Part of a small language model's weights: normalized queries and keys.
Each number is 500 + 50 x the weight over its row's rms, rounded and kept within 0 to 999. Layers, rows and columns count from 0. Numbers have three digits each. The size before them is the row's rms in percent of the matrix's.

# layer 5 MLP down, 192x960, rms 0.106, rows 0-191, columns 672-719
100:504502468512509515540501490494466506527489569484422426544547604425428574562468482480462434487557556486531541420487469508428521436418487471533569
100:512455546513442522551482556433579485461604510533461508521441632619517509624500429493516510441452464463537500460516516560482470437573564460587466
098:569438498544505552475532527508587451460477557546448526568517408654491503480492437607476447549528435416509484553453511533461577494426418556541535
098:558544479564588515491436503613475496507570502513585508557548492520426521506577457493556540478569473491544516541562565484482509491445533440468507
103:583574476534554462568567486544457556527486569466436486530581535522500477401487517442534474487455459461421535411506508470459516521540513586408530
100:467588427526436459495544456467529435537520567485423499557506502485458590537513534546649504453460482486468437450372437497417523546586350585609589
101:435470478381510476487504496508457447433475463432535556376490476457486503553535460612573586569486582486476453479446503495544488505465556447524459
101:402502429506507536514548549491478421541468473546536544442489432421502442506526522512542558446522580512450479499457479447556597595488489433492577
100:417482470520566506542487416544472461374577531560440501447482523519471523499492459504495478489457544444550543420460432519574433406487417499436425
097:525544494543520513520484504452519524558516428519455588459552532528594503502535589537474492461535443482464518523459582456489492513426456485485480
097:503468442507495522441478423536541471544520466522448468474402510501472506594506403500535534452526469520479482573445564468537457503495534509491600
101:463450453509389563514413537439441473559518531399460458537477534513547472510493464503497503564572576457440481430446487497599435444596563482462522
098:480395467495588486565521440540530496447496526428451425598550446453516505496529547484508467521569617432615485504594464547535492535546457534585490
099:436593528481496541434415445483555497473551452498539494571446503498567582454574406532506495455481449362581518431507524558519504517529510491550525
094:463536473590555569477515527494475512485531473445492572549477518472470410460480455440517378469312436449533427495519524504489405518475538430504495
101:514543557518387497513510431508587606539436515419476532494499450540486514468542485524501525502492625572512532518521541517457533476486584402533555
097:525464475554449571538452428579458397484473468439534460508502602423459490478593492412384459525587505494594517403521449469369403538507483525498558
101:508616509581526569425508474545491472587484497448444502482450525492635562568491397542522523515534513486413517440548523482510508434489548534541461
099:492445531536487500536509515484620467445406464523463539399426473533480443513496454529510435523595544516529400495430429513502481493365527513455556
103:415506509443441460446462445408580462463445524514536507418492421459458504497477552445509534442557577580533509518434412481520443456484472466509523
099:493555510594536456433484480396399493450476500504473447526549409462525559471479535437472523447464446523501507603473533401561491494430491514567578
104:556558402539426522517464403464542566540426439657430503424495517493564559636477450530593478536613477551451468577458474531511583631456412431551496
102:561620433494551509496483470476505488506482431545481465514454527491473489443452465565440548514424524681496497513512543543488614544490524560559523
097:498390565402521515597412546366621566440461548562593556510495459523485560575537485509518509561545436402490476545435502539559558580488526556410502
095:493497541496500545542477530516491470500554409553456434456526588386465431481536556411586477557405496444520464532512497578501463535481431506519511
102:571458462474529407533512461543559488448494467474467456503470487510466555479431574411493541526567614552468534522528475463493596502537460555496437
098:516403523496508467473409466380524516479492542490487529545546581447435541573549426552520429567438368486481597518540451447404554466550498444514502
095:483439517516473562468544404527495558529564469591497510496513487409422444559472489452379575544439540528470475482470485502565506450385546521481501
100:444514464429490445512456419515489467547520496625527532469561532514564429525454470517529466551402440473469512584488560539556476459573466517459587
098:500546479505488567454414541529592508565574508487506553593525537544491475510468507501506483602547548486439466549533443500481543420440523480501402
099:492514520490413517507389565551572455498442435492486513553467525493446450538453510559484422646491501495519485384464496515547533502437479436442558
099:451503649415534543444529525471573489551564503525419525457472533457481476571430458416529531550434567501467519486511565509481557481503477542431439
098:474574545475460529588533448448512589529610457520489500453509508522519476462522520487577396477481438468492534467562519520474451541535361536540496
099:531497489438533486494519562531353536458514565510474466527528514506419549430507513471480516500506528509555569604455480499608658548487580477448506
097:492523540440477515547542508510540472523445529501524550480538412411438480475535466427451549497436523550591468497596348527561488440476418572509549
101:460460470469436479420500513608487451526386538591517511585487486499470441509420481414456525490442536592509599507498568579479594533454520567493444
097:456441488580560536499504454486529441583531548559548468433520503515508537469470506537566531420452400487516515451514493410504501541518535443448531
097:561481430520573489539532478494487606458367611468446471563505411570535475432503492504399491448429492491495527614406428476508514489439509516449544
102:501484484485533479489534498552488467595600459462494416526488498494473505497447377461535630451540477504423542447474575489535463477600461511539511
100:569577486548549508481503522475428520527566515497466509623527575560516427494520509485502480518467429398516494565482567529569606529470428580554447
099:460481445527530392490498428585538598476465460593476441559465539496507534580439543564457419493424620637512517458477503461378504495519577509540531
104:458512522495496523559516475528440653564481466421577637506589545529590501542518439479560578510454558513560561598520506495452385446464513507489526
100:534484473546495498472549388450610550498458547479526465540462571453470493508451464513575466493416471480510470438440635508538431470469572538496493
102:483563553445632487543517563404520444482512504459622553532515473499478499493494502459534489623505485515444510506434435521457461525429511435514436
097:497572612504487558448536602446564508446441551444473459475448553469477511532445454553524587473498491508560459509492549558563525561561564467553474
103:500437451570455538521631515432490569466566552433479449478474540513541566486527413547465434519535386504492497454551418502472520481453566540535482
096:468595505514439413546484549445540465536557569458447427418630550443516450461471516532534403544558527451578601566523559633431489509539466495527477
103:482459491506583498533449533513578473594489517557557432530456542445537470480511441398510498434522468582383487452495441580499488527463547438525480
097:498467411575466563450531610473481459462490510583537536515508480574548513553496470457548469493458551503461512479500534571542451399561521441472513
099:548545555473528519505483448437446552536388544542597501483484474554474426507361503350528460505467464469481544400489471432512548430446486493553438
099:544470496464584490489434439440392477603586397408490522432463495443498528439588558431522532443628471522523543459499450447487443439571508533475524
097:487403444343528512437448510460488434499497486545561471538558525557463388551544414508475524589450522522510493513464490500510466587491493544550506
104:572537461473520504435527586513531459551541541428472483537461477497434542465512517489517481461468507471558583413518506448381528426478533573524549
103:492434576511478471494441485489562446457529475534477498450580458465531425502504512503490574509436540552535449542484544559523461531464411420418474
100:518528457446470515560452479542578550502499480405525540497531497473492497565437477514574492450546444520495421461422527413404553386518539537592527
097:434429490519481437502546510542465535377451460569642417513455506512590456496472529511553492528529394512462528576374454504491533489509496536474532
099:501415490479489448484546444451443537448456457492501434545553442510572488533544503487540511511544442619521474521486600494558537488553535528406459
100:535494489526482467528458500484415480614467440549497585472433518476565505480424563500537531474399479541483442461480478465389471559570435435528501
097:535530415522549462494454514473497517461495596539518537490479504535477517498412557530592520429510537448565551488534599508471528556539540517507525
100:503450435567459514543602561436573540520499512544595433540487519523536538539492505526472447556534531452507380497493464558557541464517532511452473
097:489410499503458619499527462474495516575564509453438463440582481436421565501603466428516429511521588473498540459500529483594457493387446429535539
097:471398467469376444515504557570564558469519514492479443564455513548491434514561579434571514574482469580634508537485546485493544453555511500466491
101:518543503497564607472550482525475462459481518474449491499469454496402439416577440493519504532459422591514421485494539429496407477569504551474523
101:505447452485436517552555515469500378389485542485506579547535517563478441490514539430562455521553412558490568486438516472530449539457430566467459
096:439541431550466473542577524555490521577580453548499516492515471439531487471486530429540466576490363510501554456437466404454475462465486508529590
097:456431461497398502540549513510592507563543451503517582550468512447483487490391582571482402502495502486520449554484540549449460590593534521451428
099:493511566470425454528499522424538577511519576448481391478498415453525516516491474543483529447412523550450544512551523513432511478525498530502450
096:603501517507504573556470527526524376543547517397470441547455629582405483493434512581510490464450510483464540360505449520532520510569499495592469
102:496523567348529503469432546519421557556542452548414495466503462444580583501474497515462568464479457450517556606550500455482436541566462626496519
101:478502542368566531406446525527440477596480452423529547480507582440488506538462444477536382582488470455551397513536631568527569464605449540509505
095:505547520479440595428448423545542506606485536536504512463479503567526565453491495465430457550517430417502530391529479436498504457457589581460454
095:534539541476458464397453519466482442536489568505489577465434461488486476550556523548488566448498528425579558502567449480483482438538507541486577
104:532508585405455419499560507490566499524438512436550464503553544513519397557476548525495443437502440510567499468520504545496505459568557443536488
100:482431562439466566594551495478537522545473488446530452417485639498538498521448489479482474614448650554516553548507545493497548470503466449476414
103:494485508406553495451541596473470528495520390525450460517537449476533530585546503461569524589578540524526459487455534627517462475411456579536526
100:506528494440505577479449450552504453502502577459552493496537436513501485506591484465542463438428455549533515624445446520638573555523478468424515
098:597569581478506459513520631448450537614436538419380536559528543525475423512498485501534544459467592454439537510554528499510468524560489474431497
096:482489578451475574479499459394469505538534547494538559637419566506611503471469467420398522455551525506612425501462515527557525478508571452563460
101:506586516533495630388611421533445579454476496546520540451533528412585489446382519513560517395566488466488527458546519383513526395478499655425424
100:538499563508538471413525558472492490551522413544537509494466522530510433511490464480529547495479548448617519507423437573519457613490448491491444
097:441498398462520517609377529572452528499502419546457502466470460570452553448460531567397510584562562499566493516518472461496488509557485495501585
100:439484551533564543497445589551509506450500579557519471496529420395445410486511559563476433448579465480500392444471513546462489376455439470583584
096:517516584507468495553501366401458420550481527555525483451519531515424503495614553407532515430432627461439484569527469502465590461526433465501551
102:556487528449570435582538486542484473514451481499499503612533478481480470599491522489576506496540538493496584538525530430432430537427500545481558
095:485406498547479354487440471481487585510473555559535447530455577501521502556433465432541469460469505507550488533533554538480427601551481490555488
100:548470430460540510409376452522492459506444401499547481535517440459516495455542554451587513445524401549393489535511455511481514535437500373481528
106:520454420526493576411525510508455467521494430505465450431462561414450425545493472542548499404454476531414528480583594491551560388560451439514487
101:541470510460674534480539435550499536517484415441508545483474465410486397547450514523479526474458467540512519578441486424512536450492476404566575
096:476499428548485471478514457419500504532474538451383439632497543526466557569546566406558426559465467453443520494486453498499429518440496513477491
097:558462564407507578451461528486547549623477482518479475503506584496423498406432502411538481437398478392528560434512503511475541559575579548561455
096:534501415529491453450472493397557580506511538554483477456450503437359484456554401448545618483473406401435415546494501476462438536450488580540505
104:518507503508476492480585468552397545504513447551459460568429507534548485519644548477529368561525517534427491520468421478553477563555570488596426
100:544422507491449466497487509508496496601453421536568488477486558539522437450509543442471472478460450462504551553487491505551397465428529409455483
099:465551512449352442522462511489463438398479450494511533322470496473535515491502612462511523500468444496467471477492525498541528530515516506529467
100:527524577472529493544390488546485556551413441449511497571517583510403463509519435414493575470468391474420501489408536531499439490524524541518499
100:447436479485447407395456540594459483549468537530568600476513415485510458426565535462593585480510478577620517449471551478572581532488538473523398
104:538478484515633470436502472498577531495511477436529511511487462559497439560511526479483583459492481476461518527618514593507539580452470508482468
096:518505591476587547492474478480541511531530622457523497448459468485581521482498539459525497473563475501593540527561534463518457453454470462419522
100:481469453501585452523459399535447442524520502502515540462479499392490526480546531538487571475575490450543482407503487458442412388585477478467496
099:546524455581434531421488494555440581399562499422542564574530593514552444469463421471507487394500527499395471525546572491537525481582540498545496
098:484520459537496431601514496489536534421483622463513512522456435506517541477508496576541538454483477554529538557508465487440534520449471489514526
099:484603633546517532506465517447488564449556431497551400548466544486458388454565501469485465443415531576553440494538391571627425626476438534489510
097:482543463406512517461358519490519461516484526496490425491426464573457464435454548522576431464478466499494539625426398531512575409484474512533465
096:537478509512623446604573440537516540530498496520551577527513518415491515540577505480482495575456564499546498492486456468552549429520579456499597
101:494484515361549529509511572471510496469479449465512437486519524507463500486418527573467606554589482556559496496450458530380558538542465504478469
098:482547528485491545476544497505491542480505477523539537502563472477484505496437457506420528564511512476509500444545497551466436470451543568458486
100:514537567447480467515504496552549515512478468426543483542453492509545499475461641553464455492507498552503508561529470475542493479490435514576466
104:474415448457611507432392440407500422547503460477511661488525467519545539617560426599483581466462471562474471455486518530467485550552442565553501
096:525448517530491538477557505454486503453455486587469504503579550489507615514411564453473503488509425459495457534497574430507468476403589460529677
099:560474509437508542632442472518498486493564455557437483528487575443498517450541574584551585461539480547508534543487496527455434436541501428485506
098:426467519560552469390509553537522442506586531496492484468483504563491472482629504479526540438561571558503431554443506505490506466499581465534495
098:482502469529489401523511499488472516376612414519472517448571422533504557420409485582494602553564575464456535568385419414557398344527518538512517
101:532525428487512446530513549544450474566475492522428527620541459452512529616543549477408497410489582518535490532488508534442505437519529563538581
095:507439584539498450473505433512469540552435595511562414459491407505479495556525560426551532503444398433435621483532434501523439493455614511532610
100:519549410477510435514537511639481452533502505462485505469569544522491448487515456436522600548492490455525504420565507516529526497500509490500482
103:521490481488528588541426531473497495537550552511492490471578452532570491522526493534596445459691489527444558461445417425532485549416537529533602
097:450510425442505456488467534516562520473585509425508476546484530530551476431536495408539507448521455509494473434547546532579462492500432483579489
100:456512556437502453545539614591520556483568497537517432510369553466560536456555545524539481493461552450555465471564510559462525548533403525444476
095:461425577458478556549571484486587512547534499417578516503478548486509593461465543515477428529497494365551532479453536512518508625521422543512514
099:498473484466434487584584519443524442612477487436559541477468389504532506574454500567493394516567502553469502509473460522505417568477502528452469
100:468468475586383532461432541497553543403501522529438520487454460455517546528455573432527514514481471463479574514508501475479490454518453585518478
098:488488532447531536536562505502483562573538536528512559528398545502516491552581517465426536474506574463443508462453477544510504476569575570544531
100:490529540493451492480549481517558579493518490538586571485448498514497474563570479490570553480613465499450479430472455544510508556497544502449531
101:512425479420509462454471468545525468423461528516565463587496489523367531493459485516551508523497450479534487575492509493369509471545500484525478
100:483473462600493448456396447500499503488444524442451481453433501497515517478472477540459542463534596459496405506480495489483450501497536553483539
102:488472523530512646477469494513522562496421474538553508549476470486494482557570561468489492661520467368448518503530480476471491489488358476566498
101:477467443525506516475515490496503543497574532509468522482535553508442497543420465386504491498470491468569483491500475477508479528432538587508444
099:522401463450497535513464451603572458534535508459545495578418437684449521521468480494443453538487513603442486431489637475441575422484402542545460
099:515568559506476508535579392540548453459567467523491486483489476542559496376540474517487510388478489511528477520490516475471512454469478468435496
099:530492440499386490540537533443461587503510530539491542413459378637499537448549471525494488423472458484556435481449528569461552543436434525457555
099:483518607501492506509452508487541527591398488455476515502471375526532514529456555540565510457511467417452404538501452504488521454476403449483549
101:475492544481502524574554520487550424471460462396520465519451452490459538422551449521420384525492523463533556516415486460493482555457542490554501
098:494507504556575506530545562510535532526564556451476548549435546553430465421563599520459471417457614523483434534543496488511495525446479545541466
098:584465525503527479542433525515520500662435619453432502442475476406582555415422502396491422461472510513548492500590460430554503533553430497499604
095:521501420526534460556417549501495522507549456540636375490601550408455471540586463530435509512522559488430501513515476581409468536439532536574497
099:473422534478520572514559456523455421469503452409457576518451539491443543525431513481532494483478496466655608476511491524470477539504530541528437
104:559499520528476552487423500507478467487498574421451452479473582435515514510413552435511595491439464533494444536437538515486507517501503508348487
099:564532456552555447554513487516558476563409505412528434489545457495468634493480496580535548478471424479471479519434512473512461532552460424452491
106:443429563567505435599458620550433408542486497481561540518551498575573401440452551633459454470470492496515523498517472495494463533502525511526513
102:483539494466549564488551539487487548476535468514589536553478451506546485514555548501471497360561461536378434514493491512527518568480502505489424
096:514492390462514551515448568504445511461516511499491465552475514591529549540630615487458479465447530515576472592547491519581515523442437443534548
103:461553497463472529434434476511496416528569461503426621546484392490475434520495471477535397525426570475438455513413483620485531520466508548587503
096:557514473497521528409492462521501498434464453510534528519510441446423478486552420448500411588472429503528519488511577490518567588526518528469431
101:507495609463542506418479398525537528562433520418399443594425488485528461476481622455441502559519529484522505555504501517531477504407469444527546
138:538501561427506496449486526473499584485437640477598422421567433468448449422556571521543524471529480472550526496509470543420482466475492427452490
100:518511402498647543587537464479555482500462535546563501550523488443518471546466477516505530594533518543504491472555551509435446583466434563502571
098:497545519474504431585484555432545449505559409529486477512523556514406486457502401552455544570541550447553431583524544422524556399615471411465546
100:541474539589581476461571456624497485559510496537469511560493567453481494529498556448515533463547454425421416424480433495451562492505503491506512
103:504526495474525508498562494556554482459477506496457444415489461491469503402525482453481473500490482539490451502455378550446490496459487512604474
097:470471557467572436398584475514473459551543494530511541487487475456508591531467522473510414488466411419524469560522537545433513410414570570468470
094:544522477486480434446515503450562536489552575478514443468531516495580430480511467504541423482485481479502555576492532489534570482540515440506443
094:510507536510463491504621483480490462449534613509566465472485477512521569468465455397534520530435485546513603638497505409518527530503535539539580
098:533499499557466556518583504447528469525409562460524500573426591605575457555454556492460497528482532443518542475563583459535444447559439532558539
097:464431575554483464574481601540536426470478541452492472550433574472522548491504543541551477477502575500524562550558526503595497576482473528498547
100:458512539519505455546469436472512536444515521434578381538556478566522528494469581550513451401444540504552498541465443554540504475458537432406415
104:556662472550539594514524567463547600504490501510419553543463483499637475569548502499463529534562470484427514504466421494509490560557509554550492
094:466485593478626547423415534509471491569537452539462520498400554546494571464489460552540516431489437517568542462460517561493572415575440553479618
109:499529504361524500448495531515469477535537503540531572438557453530486452542528410464423578594592433501480531577509453553504422504488487411485468
105:504541453483581478500450519440426540412520411523489542522537474500431409418511516484567442429511509504411469525561453482460545431489444403652525
101:493501507445514590486490489492659476471578413438496543455522433447580543496527443574448449548437457476549465451476457571501568490584546436515389
096:496463466521512543558512507411447496463410517497462517533513443487395544467514532574481440482581537505458483428473410525550540426491489497492422
103:478481511411533441422417529541452421462436428575478501454495532508450405470468547560411556491537591467462385470473509450522563489428463459472498
097:549463485496531471525502450528453463486471516467491573414560473591498341442501448489474452537560546538561457534515486539634562500515515500373421
101:499471545431543544588488520529518529421561428554518563515491488530541529560520554419449404502484550509419498476517521454505433523472531424626442
098:494478538440468508550543309510474428546496424455447509471528546482461600556519455596509544483456511519508572613559543493507485557496458447444415
107:539549498605523418470551501522521528542531567520475412560528558568425584561505460472523555581400527491485573546489546537533509538475483497493506
097:575538404498418382541590621498504446528516487490512520523510456440472419552458540525518486485467455559471435555567519430556501571479482491451496
100:497496493563569533541479594521435468578459522465550399519485492444505428413499501554625546507539528455423526483489500531535528419503538563448402
097:483519608439500491490596491485544526472533511507465467527509381542536580551446509528447590433519550485569471471554481483569433469441547484428501
101:520408502505520465520519486462488515515524462574531491460435479512551404478483509514535539414517467479412376454502482478533499509481472533531461
100:430528509515500489406568517456573467484534574438458492496567522394500495498463535512573555588490541470386514409501485466524496448383453554473509
097:502535565480503494451490545468473487465414481512532542490443444493572510509521554578428415453482483546531464444532408518450521453516496554434424
103:427444528534514504588588460493450538513517559437566512566465525536555486578474465496480511508477524517599546546573459568537521435476501572547526
098:477443495526471500516500478461440457398468540433531533565485506524545462548491556422497530481408422459585543445431444501491380544435537508504409
136:637476571477511502443535531484412507535511586538510503446551426485482493451526507491460449487546517549524526460524475534469534540517476400463502
100:521553475537455465461641420532536530538515583499456476562548523482417490524456504524429532470570483534552537539509513491480590572434574530493461
102:540509552590488413428579510580484522420448591377496519484424439542454477513533481504506538494486525496497635499553506518466497528468536409554509
099:501475483509386449559465523541541401423520541501446553601584495467509448582478516471486527625567497562604535424479605464427435490521516497401585
098:563447547524500514531485501430594451487495630502531516434466475399492526515450552501453473561472403539471434572425427508428473524482578566510508
099:460478458644441433512542506495537671512542469522553477491428425539449449512521509455567529488483565476517584494429535536512455466498557465473572
100:521484500482597521456550525458529505492467602451575494479427458410474468515436420401456438513550568464535519507533485559478454532488503577389420
103:491476607548477465427501474561521509508504514426522481540540538387472489567590564493517502413573482465604425498422519483462544508490479437556477
098:500503470479475502534592534579536461490469494438557568607548554457457413493580545533564459463452479406519479553599450483587465520570450530495492
101:510560494538432453465463481555429554548619484510533485547356492503465559554437461510530388405492495491445560560421537457420494599538566556476481
105:454564436429508530563478533469614438439509506553513563484531457515453526482475414458491500471559469494507463453494560550486528455446499472404478
105:518460506532482538603596440493495515422535496585580538509572411541534549478532499455490604473488457523488556477498513399503542573497462474366462
098:470498491592469470483433610460500484527489496537453473500497511489451360429385445523565471550554531483409535497431640458496545423371553579458518
099:472584444473435475431542456611483476505472511519497511420546443468523485492503546437523516470502592441571487511487481581505419531517528412493525
101:555443466543525454546491468484470454508501531488484531554481423594521429523519520460462431463521492542484507422626497475541472529625429544497520
112:472506396395491500479482517592449470438458506497480458510567530478476432394457544486510521504450501487557505505421477515483480417558460489512481
097:529445562521501573554540511567530526482537554513536476488482532531506484481470382557518493629476612576484543552546488558498437494489560532419436
103:523499496549476503483587497565519482499433466554493458412455519535611504501544567498543540469486508472558508524417517471526406456572447464545451